{
  "n_layer": 10,
  "d_mlp": 512,
  "activation": "gelu",
  "norm_eps": 1e-05,
  "rope_fraction": 1.0,
  "qk_norm": false,
  "init": "uniform",
  "init_std_up": 0.0413,
  "init_std_down": 0.0,
  "beta2": 0.95,
  "warmup_steps": 200,
  "schedule": "wsd",
  "decay_shape": "linear",
  "seq_len": 1024,
  "dataset": "wikipedia_en"
}
Each number is 500 + 50 x the weight over its row's rms, rounded and kept within 0 to 999. Layers, rows and columns count from 0. Numbers have three digits each. The size before them is the row's rms in percent of the matrix's.

# o: layer 4 attention output (transposed), 128x128, rms 0.222, rows 17-31,49-63,80-95,112-127, columns 0-127
# v: layer 4 attention value, 32x128, rms 0.19, rows 17-31, columns 0-127
# up: layer 4 MLP up, 512x128, rms 0.242, rows 0-13, columns 0-127
# down: layer 4 MLP down (transposed), 512x128, rms 0.23, rows 0-13, columns 0-127
o80 101:416547509623525492504553448538550572563612557496452535491561422542456515562492554552486569456483435495560460602522544565581468468548497483500541513499489523523580489582515437465454498598468432488548480490504577454449546609518467458415481549504505480506546487513493486436455506509493486559417450480567488442563506425538389467517434370524471557481523512435481473593499519487530454583546
o112 095:506478489409462448498410475517479512512560559586484608482488454551509522444483577561497479545426495494448560539554454497498572584541424556563605524482563510498513441515472572460514465467509447465508595444483499435497507424505595517564545585595533491451446525459566461573513443436549430494566535507510572479445607458551562457591526486417444471487479497491537416475439561516463442526547
v17 098:499507461524567535451555458492465467480461548612424542541465533475501452499497481487374471481518541606534585534502459534635419436494461499492538442598489483486561580474502545522494617515504566427468587535461523510525554535571431496517526467516552448447527542474484445461509502453540518506548472443480412640544479484436526504457546441545504472448457479481473396593525437506392541531486
o17 102:560407567501503435463491539533435532451543497518450369521429579626492515580566539417481524529481462493557552536455469505387549469555562405492474483472622556485557451493566530491418556546527540523475533468481547498506583474489525562469461601419535524485466503486524480570562466532410550498554478441508497497544510493469491604506591448471568426476467541473467523515536466482587493444463
o49 108:526576499441545532574468454443543528571565529529450523500415463504359491377576452551535422443510534467424474554522498552631447549583501565628512447559393482478505505505480523497455487435510464529470511481474508539415534563543450443404484500561530515443479616439483518498459540439544465451472493447463493559516545483466552467457530501462533497478462433564529403497441484491511553489494
o81 104:528515492506457455531535499403533438453467496448488514444535463407563467444395492503502543460465478401507514405561511495479580489418434465435502539525425486472477576502485485601595550519501489441526410503484464470551511567523427477551487375454508548501450447522495553446547482483490580545564498517455535506438464539464442455446556548525515516409418450544489538634494421483501573617526
o113 095:475477580435462520466524496529475534532459525448551469473539522436549582568394495451534524535514524612534484476536466392461586453549530554483577614515501451478536458490462498493568449533403438532524454490605453438671396458441508521520548540534480445481513412509486446427448489521490487533447498603512545472499503560536489480503519446553395533562460510520478538414492572494511516539526
v18 097:405551571598490502462506476570539552448473485476484435593528525475389541489547502542482532514498539517547456558442482528476531506486559507518489542601474465411510404491535399431571396561493447506439476598481493443490594441475432481522460605528553523427562520492495535423454532527594534400504494448554522502534559472502478560527443530589501469516446527504432514504481449544475452604561
o18 106:481501547484527509473483528626548537507533575498488505507521462436488486487415455472439492522544494573493543502494470612494541450531502575479482401561482536458469406588542474458508470580353441476414451520431474507558438535495504429427476486561505432437468505553468438481528519508498571512457510507516516479474426473584552485671445514617473460500470540559497396490521579515534540520551
o50 100:494523462562497531476499463372468554443507409460461491587458496545456579522610474458420548545472460442490406524438514442519459512501520553504559593562573510517536496498499491491549521500533511504535511524516540513506588370434536568554547538585503551477561506510493532500548571614490468444451399549531567474542505590545529516523491448472566581511614489423456525476510491463482415580559
o82 101:593424599451495452528533492470606484506477525545511529473505499488466478448514504529546550500469490464461493475611501371420555478516470512553477552415507474595582514447589479616484501495507471538566501488533564479415550515575548488559489486471523539499444417496472526642424453563555522546518479454450451530469441538454436451485498611517620529523468517536572544599511516511520522557485
o114 090:478510477472480468564449575542501493510492485572542505431521490520618517444580497488481445373495445433458581472412553600532438575403476418513468477492470575562474593446528558419525617477631564437555490447498494541536493457563535483506507512563535526499488535463611544452483526432527488522530573419438510516444508524377495491489541424477528559480516482465486501490467538560469519496491
v19 104:541420525398554436558506479514527498571492528483479471464436505538483571521451438565574432512546530526391572413507493544571482579510547471552518483456464368525521433535476529453546458520410487443519401480565566496448433527528364521406541409483502549511521442511447518494436429583443610462548483469464499518502577518535457545486514514476606428500536549472466507493472535539481499523484
o19 083:455497499516530481526466510567544587469533494539417485434457540495421512541542498426521502436453539456544518584516562457488453485584504560489474530575565546544465533458381407496431427531483379562492541472542426545454510473502486531449466488507632475463500472510401395423541497544524524516528408551501577519501452444531469547478531475426373540466536495504516424430452462395498507479536
o51 116:529426513521451471507580514569451512535482495493521490556546488464491536523475404505506493584469490522427548422517533555502503534459491476456453426452436463505463521532471475567469442378436470382410463557539515464531514397465450487570530479454479454522520568556478596537437454412425502500626477468543463508516448516546365513510522534620549407556533490522497470532553542520548571475588
o83 106:457484544504585498472455541496502467488501544444557464441492424537521457505445418486467472586488475428575516555496526520530516510483444408626525462506506543476588536433575424464594485545498510532436485407436469513474390557483435436487546549483484555576492501539521503561452531546459423456413649432467424445520445502473592509452551485476525540417522427530493506424445482498464446492441
o115 089:461537490412468539549571465521513440553469510491503553565465484489449536509502547550499535447464554465472494426504564492514567438439496486525523605427417414524533472623593562411515569456478536562496585559465564461572443500542536473449470511555467470478496542407563452457421562435472508460426513516413515558453627467437520520561487536487498439467481516469446502566513545521372541454473
v20 094:451515478551522468507402442421496531529532530539558518459575601435404515520524519455443456513503446473575498502517521487538433520467400470504529583564557538565459572528542551454484449577540451490531484548570526545487504478400389483443453457508573438580516549486536532479513520494435483507445455491606527582512452443468489490574562419480601539474473429406497523609505502493506551397510
o20 087:476558455446564527569408479453501465530516447479590498530441498441477506552549533426536405534524506536538464554531517481520551506493556592450459536434496450486562567497495510465570473526459495591552525476532467505444369445485563488454404587440489454556578534493420551460505521466441493428465467524452493540437515477466438515535555479526489547469524513500603512539503504448537575320389
o52 094:516492537605526423436520495437564432523443518480535538499493545546382516533447536525515409557385442377442510490473409468482470495569483639515548552514571529480426441477531444481606531516569461478505520542500559485418564519395476474436474489585505528519518564541479529494469587474545485505522504465556503495531457553550496452504580512493536583614534483467494531599522535484540472525533
o84 123:429512479518525539596477426521436563433483513574466445526555511477546439473542445481487562534446499524541533376561426543536433569465436479487585535484436514468500474552406482596471505416499483512520465571437498504562587457507587559531563493487473474506458445525536394472522416405534594515474582586422543516553519524474484540493448530498432473462483411531501433461492536493531480580590
o116 100:467515534429434513432563492514475380490540473566397499518489495546497533439497589496477663441539558561430500533539497485509503428463548439493491411526468538495551519561521523527407428527483568423486543453469519549533519503537538508512561484422516538482380500481499467511478400644547529553490508546493443532546611519453508491531493482615492424502547518465496443479448424561444463477511
v21 100:500416443502524539518513481512455462537598501580489417539430534508456521500488585522430496452501416529458582536497549494512523525602500503542514473424520507537487501454513592445534483552561450489496515430517378429453435421462500549517474516568502572604477476539605471476451516500379453584545554478479535438462544466500472425520456579435441515471356521529463406523443488496560487543526
o21 104:480485594445492456487547509423429536447492484514496512556483515494527451605515509564475588584471433495539469479494475577530439458555502479430555409506481523540546430577585499512416547567456528507502504488613461531507544614509482574535529517375542506541448453558464462522544447472503631500458447468553481413464548413503522512443514419513515514390569585495497524543488499500424423527501
o53 098:531462416498577587403541519528487466545512472519572459567607572506459560484512469376398485485497509475450536506539609629544563504468483520398488504450482489574476490574423465445523499476500562448400504579429491449465443540444489509492448499550529494524512484509575495461467484445483473486516635439462470576540506579579457539571492575546433498498531495481465473567525518479544537506557
o85 106:519445494468436490551434535526558528423561504440563544518523568542500517538564578379456443476445504477461580597535494406444507477542475528500500400447638492435505503552380494516501541476515420516548455455461527498501477478442568434490477480545463477468481520372530423499560511460509539516494436556549532416557459511469526452507426500546408405554486471505480553505548437462527586427488
o117 099:512554578543433490579415520494507579481529572485440591443403463527525562438482537593584514552467549501498397531475543455451466490440509491533522518559432453495551548429512445523470472514548516507564492561507516554517570410564463459388499464501559553399503535541464673503472530489508444528575536444524549526529457420512458510427565463490493512504400406529512525494550511556484499494467
v22 106:481422518554601514483464472455389527544532534494473463516505467527523559475465388611466498465574449522495545500473593556474450524524497533399481530553476462521626457486564484572509458574473541482400498524589506536433530449518567563397489508477510527551441500361462481444553538480495427503494454454592452472539540483462505528503483478517526517573390421572572545537454531448478457482503
o22 082:417381438533409448415493524481547412487440519439565522473488477473489457423442508508624463440468472477542488472638502524513417501458423474527485417486529517537536461495576483503544491446513485489560546515544615522489461518638559508495508582490513515396472424424517574463477544510434538529524520477533543440548548526464497554445451491500483471478509365535473485455431468529482533511574
o54 099:536531465509535489483462451489416469394495417522458482539456509459498544508386506598524470454521555552566454535450497469481526571486539449411492519535554434499557596571410530522537537536429531464545395529481457559436526545464457531398521513489539513532501570495451478497549505484502453547516421423491456573518455498546452512459633503547512531474548501419601567614470535482448522381486
o86 124:538514501523430523572554442480557596491452537561566406445470567460471424556492454475497574493456517468480474510512566574551531444497432577467512424503546464500411432449518465456403458482518403531381492495419429465492626450473530505512527465582513420540538521546498471561498569489481470480550549551553452439461431540480533437519543555396516520546444484538576585516533444494567497518531
o118 096:532564581423558556514487496455449517506511558514552538486526476544537480502576523397437454581554447576421568537489487462502578496597497471542516515481532609552489449431478512463473499512538486528532561517522494478558444499516390421512467457538458406507513487467511519500516445535519644393415545568537577479478533547450492563448377527557580434506519518494464527433509544491515437607488
v23 097:494523434490560505483509541478429509551537476537513520523470525488471547418490463503433494606425516428524474622481417458473446450475492552485444466576458567524603525393507474552491504455513564462536474420508620546528439480464576525581462390544496570459512468525463495458513494482545540442582514511505488532500361486561562411553506476416574427508518515531461504485595426540424526465518
o23 109:524489463455510501526437432488535451503510508456597520427544541450458563424451412539582437532501436461516495456511557586558500480506422475441492574494470473379407444491569469463535527518479541446488559505508472516476484522492468531604546460511527519412452606522502481468408486492572484420502515409528468571573532478477529523361530561456457463480467464359413481538578506445492515520521
o55 093:468505491499501494539486565436484464497417447570458456484515490591570396543511548517529547564530463493598420601618512464475462443510542415478469497578519504614555500471461521510412520552482448498580459454530587568516459513549490508516511574526546471556466397501463494453574522544439527493608473536551529468554543454518591473551480445454578511586584575538553504486486459489456414499534
o87 102:477509453587508446481495511515512494440624455506425506507553470523509450490463498463394531459490542457472542471579421558518532538457423477540522507489560580472546469577415524522525511425467572498546419492507477440498563539525447467432567461492394558646434443512529501570544457525466536539426497498474554467451411392538420583482572482450524519409466445484525534537470451474497543559426
o119 096:422516514510428403518502485512463550441496551542443566456477442524493474511584514517512464438422515445465496584468487454572464464529518624570578418459504515496493560465557497493454409535554451568451499483461463445508557488481534492341509487524563463574510468511518500522476496414483534528487546571567488457425479481389445533537496505626512572498436393552588425496459562524516507442521
v24 100:489475587518469493552461512498448517435551437504495570436509527516468527540538450475383502425580442500491377521503548481563523415500490481549570485490513390572507623457501517594553463556543457508508444419583441484460527555477526410511556484467474538596499545489483512477559501472508557509502500473443530461445405536574579530456409507474568561536548522436543435465499439522456507620549
o24 091:472536437500481492498541442558525542551512522550432496531517527442403530490416598526574450580454424405447420456532542457468481598573469438551477467494435521565476563476510521462438448499539500471477563442434539392535535466515445559551531474438523491476483570427510504533578560502423455511541478577469597539484563425508559522522432485409371454528478526513558481563476504451500563509565
o56 106:503505518545518626410531567426516443445551518470512513479409504452584537537540519517480554424517578579512433571550509508530500488522525546447562550462520507513472463570509474523410651559617509454486523455584515584514544556490525450483525437490421453472475419553400519413531462553593515506524562543507532511512425465572496512423534543443453498519563502483526422484537495515471466567429
o88 109:504479582476586484557543561516521474532526519450554604544602539608550488567595527501550592593540488499546585484560483491484477473456525498558494453537545520440480521472476491569574470365433507524500467445584505529460474460530506490495488512543521515511478545512530512455530521434510481429412500430570519505575428481602586494441529482649558582399442482497501570506469508517535452495481
o120 094:545512524474525532415419453413540546522454473521489429460437552513548558406485418469391457502542513519484599527462426518476571472535479494545515536518522592508553484523575485504518494538482510482503523618322503502529462515487554597472478496582573532493481449495548445569549457539556578607459434552472433505483516546449478404552512483479505535537452480516376543523477507521554565474537
v25 099:451436559462463448419426461496529424505494568488549449558426488574482547396544452470523540523480480460547533516464514407459466473470524559530504424538615596523528503509537516446530512551480475487566501491510545554467462470530531538476410571570601512447517358563517486546483440601423438523537437517491365538475499550433551528523507586491521537477495510525499491484412614505544473455506
o25 097:573514543484445551478580529520395484518554454593449387525473532491518423554524502541392543497506521537582466485458533462437484476422445501442468468597559482548500467498451506545491461421517530538528460494542478540500518535475536454404481514554436516548477547503499527603476561425561493621512486483606473654477440496484422470489553493485478551543498510420492549495524559616559538432510
o57 106:475433503492510476539485491564574415521523518423499480527408498529594517496488435517506570604495528516557533522569487428487424452520540473468512544487533595484541510457521521509424538532445512456436475468522491522584477472603392549608470569428526511466448383571527475449503488596461579479564574503529483434574522460482538512488475589414404487449557522589490402557474530481472458477511
o89 106:479479531548418499529443420358558471476454470588543455407522467550530489432471533507528510488424456492444552536500464503547473515557451520548522441488471436574541507652509447474476410447507517566590549543484526517586594495521533482587539452581523469549499521428522488406389454485414452485456560609484461429457534549486473536515467523517549472567500491515510604490547486529523526499523
o121 088:523640452482522438457479587474440555497492495485524560636577539471398528503536599484505397476528600480453504480584511572537552526532474599434556518541435566504478525549474566447464533551516502497527488525483557473427556599494492499434563529501526414508551559573503479543538543432524510500487402491451486471477571480552523589534593541465469504544522441522497418494478507431432474495457
v26 102:442487537556515491527477596504534490538464359465520499513516443513568494568426449505561493488430547420459414443436528450535584460530522595502429479475450464524525509507503457523435600456490531504510497640461523480520447408526471481437481534554505516467587532546536419503445493617490505536477457494540437487447527495443503479543526439480545614428454392519467525472491563407512569584493
o26 083:532514500553358507509470565487414498476460552483510474582490468374474447431404479493554490450496588462474543493522333480489465391467496452553430514519504435422598510551423508480489461379563448557533442566424506461448507443542517421500517548419474500485535472538520541506520542458494497559538498469434543493489491522480531529483384446584532507551522515564529547516487538492422514487486
o58 102:427447524580506546450474511548557475402533484499480507467439416581455564555479579534523555505422514396538491466490509510510510551473500540410497451437546536544403449569537597553432525487497551514425636509506517532539523469509574495523483445592480587448459504575552484496430419545472492451616465542540501552522441480464499443535518441460502590553509449444501479464539580511542507587552
o90 121:476616454464522436594484534571559529519528514553567391433531594539516540464433511536532424402458508532491518601580581472512636635522465434516538571550491451530504521497536523467575479551514517454526461483569440461507423524492478480547532456530485474581577504443491529405548547538570552599498546486535501502507539509480475480524448511479557487430618505484488520480448532479515545512445
o122 099:452490378524556637490455529556445505477447472458541546454507464521540474483513448460484468584526352489469461437529446490490436534511532452368528502496509526519508403436464587461566559500482535527518525505570604525559499549495494505481497539417529473543525399552414450594552414526522478410486453429470511486585512426452497508495489525492475525445447533523506552501511390487589554481496
v27 108:508479532467511452519469605560547529582524521477510441402435550537478408482549502478490523501538478395604497627503579547552528437513521481397592478479525483418495523481496450410454452493511514528497468473515519534565528493529446481459494624513457474473518560515502494452492540448504455464486626498507532485498578505510540388341523483439560467481481430430512549495483450489625522478508
o27 097:476506486585467496449439500484528454480518492500507527500514485508436489567534534536594430533533487577501533465488466560538461527525424426380490445474603486508519559439341533493486507349468522483594506508437488532481481491523488448532445439613526482581492535528384493473487520625562539532496478507553468587527521505600463471463438541443487540485515491479481614521499531621480486499518
o59 098:461484586471476511480484484623507498493578444557572489512529463553488539427519496485452537486442540448494464496513518442435460455542510500511535561531401462590480545558543578531511558594520506500417622574538479475487512464578563485542555562438436503409433423437635498466470490414488505473515575601518519462480499555473585529468458443497503461420436535534414506482515521497487438594540
o91 117:497515495498425508550570517421494602446507503415446524546435516443540471535424506519435554463459441448567433425505471442385591441545543646505459519495432492426451447422567403525452499466533500517451465474503423439508496516484467499445510608505528507476545507519468458588532502380511533510435457463471536514473491473497506460628573546549407561428450484477520472482478516469488499547482
o123 090:485510345413488548520505502457465325481483454498515554537583479450472498500507380545546528509451527408454397485502543524576438519479517535461553537484447543522518455538487444396567488527471489444521456466510525513479457515464540551468569444464437463508502534474508539551422491562543537462470455476507452506501479509547435564441455397547470491408488479521526483569385394499505491421427
v28 108:485344540503537540545395491485438511476524602567585453514559477496524514470463472430512526491403581441473473494441555520458548506462546431542506560507537580545470524403461534489497494511406521474505451539479478502503427597477525476547549423585459538451548520528562430442492583479514542558566474473473475507483621488536571413457444539494495393486570541563471555590514513512491528529448
o28 102:512486523466434468518582504491516517424498531443525447471501507520520506557425467582563408590554458460598409501576515518490462514419508489476463515535459525576524541563542435510467578413562506557477488420560548477516546513479445491448470481519591472528480558522519581541533482563546452550674544484498507517537515499577492507481616491494563509544616481414535479448503515457530376461558
o60 114:534427502501485534397513432485549489422577552626551544571574515462464445449487463441519591536367564439455519581541560584474521434539446482519525529565562554459431522536380500450481444552399519437511526524499454449424495591503527549580540560500545530476553551485453414486504480505546468435473470548458492554449523430481476557549429484437449543493448524444515477524463513499510485528493
o92 094:515528478633570483530488589441530485600499498497567537465458550459526583508498563503433561539503570528508456478557509499593385617462504532610541480452432432489601478483464561538497483469482584523475491527515494469468543485580466455514497597445423475466499512539574512513444501481513488474492491433566487528595491509503434529494420453478453641587516507615521488527480558551490524543529
o124 092:471546510519500485561546564513482564640550378500505525515487455555462481485513482462551513449535424500582561446522517525507437531524590492500506542435456501436441450498515439621523428573524421536507547429587507435547460400520514476542492519443539422442429430449538509569467491525449506472452439539451533438470487549491596538464474580564484499463471532607555523445612556508492550492545
v29 097:497516618534523506565653510525512510501469551469536448551472549560465409561429548451462617546531465577550509460417520452470500449514509386470543492497527566480573507557552382535523527500441459452454593441461489547442572415507502487469468464470457420533554425582482443494430522484563446517519546503496541515569436432432455511559488547486459487501485541485494561465433470430522452548537
o29 099:472500569506414357437461551466575501485562496554543480513451559487560505519433376486517472522421525415512531562514433450496437564460416579517515507561486537562423439491436491427525471465459563514472509535459534423493430453497522448519462527512492556441463420530548503508447495447483507546579483492600488505455468495562497481410473421500557563475485555497478438499489606481519373412558
o61 110:505436562528420494450561509427450502468605540548568526513426559499448529530548586512430531487532468502506496521443585470519408464496510494520491432479496428428548612546552481516432402519423486422527540490537493581438516427527512486413488549552524494529561499572460419518518478411544524493514508447462545435464486438460341543526542523526536420525503475468500530528540395471456483603547
o93 097:546482426477585662535495449586494545486460570421353518538525398537475502432471489504502516518526488606440497468533484536464540447535528447479534563543542530503550511511511444487524465526504429566582513481507512445520551534521422523501495506531467454433495482400542509528508535569438555573408475506425459560528480485485429454584447528494414456556515484536518633525540560480476532601495
o125 106:484510525530530543540481515552460547414400498482473464418487572494580541567516518535489508468632553449506438455476441557484558470466490539517527428405478509530546469526512519484459562456513573574545411469553500522520536549410435620525420443469516494574515577481558503528642536556595477482464530466533439532469536543419534471437508545520563529520473483411447564414488477597508521509465
v30 093:478477530479519476366469423506487402446500538484501488550447498447457443561542550480507435408480464464515516614510533513510529442475496473476569433530536480448411480492542600449624514555516560514586459559554555492412421431494466548450511527485458501543495464544521421438438622488559510433568566538486553507479554507471453585475522506477443536479611492514531534474542596494434463557468
o30 107:480452439460444524503431488542403521468477518467496619618460541459517438461396502543522589473490549551415502491502542475469390431447532575511540454473439404568514494550475548486481428543465564557536493527480516467557501539503583513453547512543493558518498473480495528455523533463465554605427441582574508505404453403567542433552517410534565436490465560472494510415516439507464505504549
o62 096:433509579550473446504498376459468331534550452502564491529476499557502467575459568482468507376542474460480527499541537547571519471535437472445510488546466571484454540534585490580396513491560442453594439521480497461424538471501524521496555495510612448442458567519500462432422564547491526448560492470585481522487522505435418472374504511452460542494515526496553531538492487563443460512448
o94 100:537518471536592500452547541383513477570545415470439512435543466470528523523525589485469543584450499524529548470448486468462522495570519507551492567417485547513426541462478450492561498427552529472444500495465422519485482551530445476545428559427430480585507501541614456573380467508566467519585479499476509495530443556574500597504578612531448560431553491513471397567444469520512486518564
o126 095:556439536560453553542505571482489559431477534484527423536502424547499553472545546541466437581443517491532516526525412513405474550517523431424466464473555430451459408464429479449473510506516495547460539475522482552539600569452496470505392402548489475461527438493485562485580472412386395436519488535424488466522532408477495592457513517494458447546464473536443455529640514536529495473478
v31 099:548416382480484525524574507536500512573427438475568568519488412414462433462553492486470502452493527498458578447512415577485497474454550526505399521571513565569554542547547485485499490573518426514464576516579535472457467505497516580468491463514542494435569541521452436557524477462593458578581586498415461488607488515466528483565451446561433489481533548586502486498458427499580539572465
o31 098:367412497477551538462468605480496478483460466391576570475495487477439593437463515581545494468645472492525469457466540531619474641467438522525492486491525565446503610408537471539495510438508464557545593499479477559471486544540483514562509462562543480455542480479446600453546445464470534446510479464458546511560538508502552493511512508486482462498465464521440480433518478520502505613423
o63 093:392512472443443551520545500491501421420552456523546468492470504442455494513453418493502453484530520446485502484550464480531443458525548592580479610535388393563512439488540579490455494554547559591451557582572462490503418512590499481470537557438464481472481509504576481453512503443541496538496500515528466466471471470510469428471561462631455497350432507510464545514437460538399504500435
o95 111:580474455521500432519427518524476552425528552471446502452592422411515472492552498463518457500367536524442479522488493475535469474452469387585554450493512488544567536600501443517582603471556451495545505410553489474523477541528529417480457415442469493474492559438510530460435454549450491535501443510516395485504417556431485516495425468457494459606570479451456428512539484428562532484594
o127 088:534540542534507479528484444445617534509511597616494449544461528517577384495522440478448510569495399448552525443417482454454563483592494413487470470487500532524528510512499553424501338511503479393511451436450535545537540457426533489508463479497499448583493454465476452496514537515486452432445522587514505498419515494518521433492480551432545532553531479481474513482482600483518579449631
up0 108:453533509504507538549496470537503511543435499553553434565521525474443558506578402495463437544458584577415555544537398450465448489495575427384412517507508505483472494444475518560485515628460525488516464523491513446509498463490521595505593431456537532437509428519346467538594502473495541454579473481511549487502625528468472455513531539543470585511456500540507484536405436514503519428555
down0 109:416493566511420484520569532470494456522568458471516460565467497434534481559441478527450579478573438587510512523496506510492438477600444521418542569540543495540432497551477514536517452585542511610490528583454439534511535529478568452594437525463481502620471523543525491421483553483436533468515580454519565513467452482452452474475453530498550517551369483481450559520520605609562518509603
up1 093:536615571473482491400508461434502533507530438514522496503529518506527506471464481555509535496588570542439528452508456504508419535509629507512509507485441464446442497496434507512525503436591405394472602568451512496456513440414596508507604537590436464585491520445519459541490495434478525530564444554525476583472498480529438484460500446475553529368468480481472430560489538472550548426596
down1 097:514420566432471466438512501513540485506484487571491471495486478453444482491505587551479583498460409429529518527442522503546525550446429579379453468470647450551471528476501567474456530475482485484532386500498538549523425541502438535526447399526506459502440398529443572542440483538529476547498509553517520510542550514561469583574520477459411439477432414480483471442454527493336536497493
up2 102:599566436561544460531306470527487491615459459499501499427430523428509429563504547562446473521538473533532452532419514496464516515555494403520541532580490500473568551414535467458482448545467505550508482516512521518528525557558388562514418548473415413506530570496512530490479526490512467485488498513571456542477460568497485466493529509381532566600416505493453577471497490567581484483489
down2 080:503457523469444536479455430410527579465518607529520503563460520458559492510524485474599445470471401398571648559574543487537465486372458534424527448510492494464445439531484583557542529499536444498524525468397523521503473477453561458414454543445530513550485481478498511497509546489486439516461438367557543616542523461475494574560520483522463507481526444530566487586516505479430547473502
up3 092:486525454491478498590484592473400513448455476540512454475495435467519469507465478463396508454475498537519498573525628473519452514446516514564509512459554520551657549553628442527597456533525499406581512511532516565503496471422561454529569551554438472386521486400434464479457619536453485523524425533487500476541521502452581487468458489543498489418470507484492451534473528489544563557440
down3 096:615473492527462540499440534509511531500477506479562496434479467478555505554497505559580527467592595455550507488499513513536477534470553543521412563545501470558470452565448503501498550461460561582513501556484411408416439565515510505420546478521487559459526519550400554521450551595444485653523540497542513441387382450571521506460557527544477568439453540549551455528496589480561526520494
up4 110:475446487489523494539544486549427491413420569544546472584573556419514429521540399518556455494467572571472483478615514479524444475508460433513579521526514439497595461579528455482480546530511463495608576585441437538534454440526514530494458514501575465524490509477474546454493501560483493477526503502465568522526408551508389568465409634474422517522509427539528485512575460449407509504449
down4 113:558492365456459491582508495385551566582413540604622518566513508412531557409498512481536541463511521479517508529519446456418576445477438513533448521545478491542530466478508500405578535515479439489484530460384510504488520526517469585434481497534485467532442499472503455472470533485589510541573486628521463558476452456489475515570466560424566444498456437479468463452534501502594432455513
up5 094:512563496527597485419470532468474468522611480445503526626511532525474582516500464474473573527477516522504433523499399567402512454544539480464396487472389475437420498493463493489488606481499471460547408497498480547443429546602471469513397579459459453521518592475433508519560504507499559547479474517491514538477539499556455508450472504520565496387574503469557568436519517455551388439522
down5 093:544597633471528521576447488444513493551501525500484484389521496579524530477538424504588507555586574521549443532569540497528553512444492640538492481535544448529515530621492513517563404517568461431559595553455506486445494445468540569479480541548460483536397503525505508434476514555476492480549471434456437476532481536425517415539591474485539416536485513477503603562535518518518468516559
up6 099:456516570478433529555494487569540475491489506412559462541436507546491506479524492542589502500455514493482431448483449526544521489475503498510545433480393550536477501568488464564453550504453496498496443504469551547561470564579623525455457544393391571454414548465483530417496383497474557528413487470462555533563475525496489529483460534620409590540482510575421443460426444510534432578535
down6 100:417457523542465412468483490482596497556489529512419576447432565545510520416532492504541422478610450487450473503456461498512530501413408523537467448523487470493536509390564526520439483512473474516532540405519498467397531495533520571475565490476534563493497416485453551552527563525435479416462481358496518496431572404474549478499515507465546467554432475568577507468519496362461472577521
up7 090:499433464518512469460520525527545441450501498521472400507509516478447516518481460503467500526549485500433448415577560578546517477454503564581519498484443520537439479481531463544407489499536376494445464497566413488516539548466515621471483592524519412504379514493584456522388468425509484476526433515507448523529495532386499471511418516484532505493537445663501491499403424412571546523489
down7 104:428493501489457435608406613531555552493458467561444571603549505473456455610479490507514447552523489510484524505551424513474486510508466512421582528476463465488466566533465460524520471526428536465538489467414480485500532477604488531560469458555509535452507399536538407558558564501444468581445488394487480600475531561469474583569505541583425436494473450452543508428447520509432438475532
up8 114:458519477504455436450473508499476548388545533543612596503505536529558397560487500477510519493484549509454425557452498526534431476537459482492481555446558504492540516497545467420494516458498510590517505458531565546485607428514528514510480443502547382422579495437446499495501519486412451451505367462528529554483551423431461520540525511514490463501567471480441572383560590497425585548595
down8 105:520519467470450381467401507566494548585449578474451524523523543616581427524562500542490512570556517412521556448437480495506485619491430497486425518565474604508500517493555491505560557570460510591558469509502534532491537485523458538555484547506523573579493524485556431534527524448404522472463445467555584499489542494407547519498477485442532558600479542507484543440645511528531520485557
up9 077:616478443538510579452530513613558502401529533458530378510557481567447476495454518491512499540600486483539480492513525568539487450566538484512489551498495431541480570513531496483576521488521477546411550665407435501427450563529462484451505537454454517545518489485412492434472486445448434523492504425460559525541422572473520494453473517439546482558433499514461563427376477542450522482548
down9 105:535497554517546408453386521423497498483457494483521543569543495511529487506449494520429454391558510442454518427438464529574472524444578373478396456476534571513532518445460498424532541486498506458501487512394507567439503440496495456578540429558569396457540508457528550469420459494499496550502575567455418473484452472594413502433515522429404490540518438415533475472510567475502456525493
up10 096:496444433316433496493475469501609558508533496468550464529544443588454628479580482477573472531556544527464528511508536524400479416411498450433525531543407510491497534540402472462503532527471487527502567534445464478516462530526529544614562510467574548470567522510492472551494494466472534574403586516538499565474462567543493514464493490503500424468521498580508534415531570446509533538436
down10 097:472483449489519457465498530586411511397479560500450436471373447486562489531496470505562552469455500430500461489483512505453475456434524590478539425507418444507503512497480488487463419468578466422525451451529540580455492508600502518529459368498520525608462406467510548428631579570500421444472522449501516472505484544502434485473563459417457572482512514437455429499482435568487449520452
up11 092:525424448530495447446481457408509498537423430400498442470530460525516548505459502516490570442422526512529548610578434601542580458517577430498550498468536532536535487577512468502549558535505470478421569557530540470515503498605450463624401507466526427522491491474537533573490402549538457487484502512408445461474506573579439504532495489587457535567499595442452505491545440550503495468440
down11 092:601531436531481481517469399536533421601570454443509490530507512513596479466465533416567462428546452571474552429532415568519405600508460563472384580514492502454494542393501513525546491528543527531455516515378467432492518492463469445598554443485458465523552533473511483455510529427517510521561456471553437452424488519478507449502444537507503533441499512460432569584505416447549523548536
up12 103:503517548503513483460481511499431455528582479485540452560551448614481475434505502435427528489416460447557537412514582539380499487522554621439491487536455536613469486481548548518553477533362572491534507501464416451481544509514590419495457532539580512467393501522566516512514486559516529486448528496507472609492487524422484498470451445533389474537450447564521407517486507519500478586518
down12 112:591537435469575449555443507470435487587508522414503476547537465491511446488442447509420396543554452543536477558506511593466513510535497550455472563563534439400572548463483532460549458434441496546560500416465489422470465416431535483407552554534544524542489419660444475491507515465449488436540389469478519493478496537518495465445524491495516565524564405499506599480578505492508546499466
up13 098:539533483522471463524527497470455500468506531423493439441555548554488535542484476459524490475521568488522500474526473463436567353425487464506475582456523546602559525539487510521494494515474470491439505526382367487624474532446487594583448472547542499527526452590457535460548460484539468539614431455521577521496505585454415498415600481532475508475408429566505474466446446540483466434549
down13 100:414402450487516501475472521529535375490526468559484490509495541516550529526519443427516442501587487429468528626444430600554493565480440505491445536434554488481428473566442501555496520504505523514535433428470498502440518318490487516418532485524581487527469471511469528417442510527542507533481547530431453460447484424584425433566486500456471481528506572476594448604473504484521424469507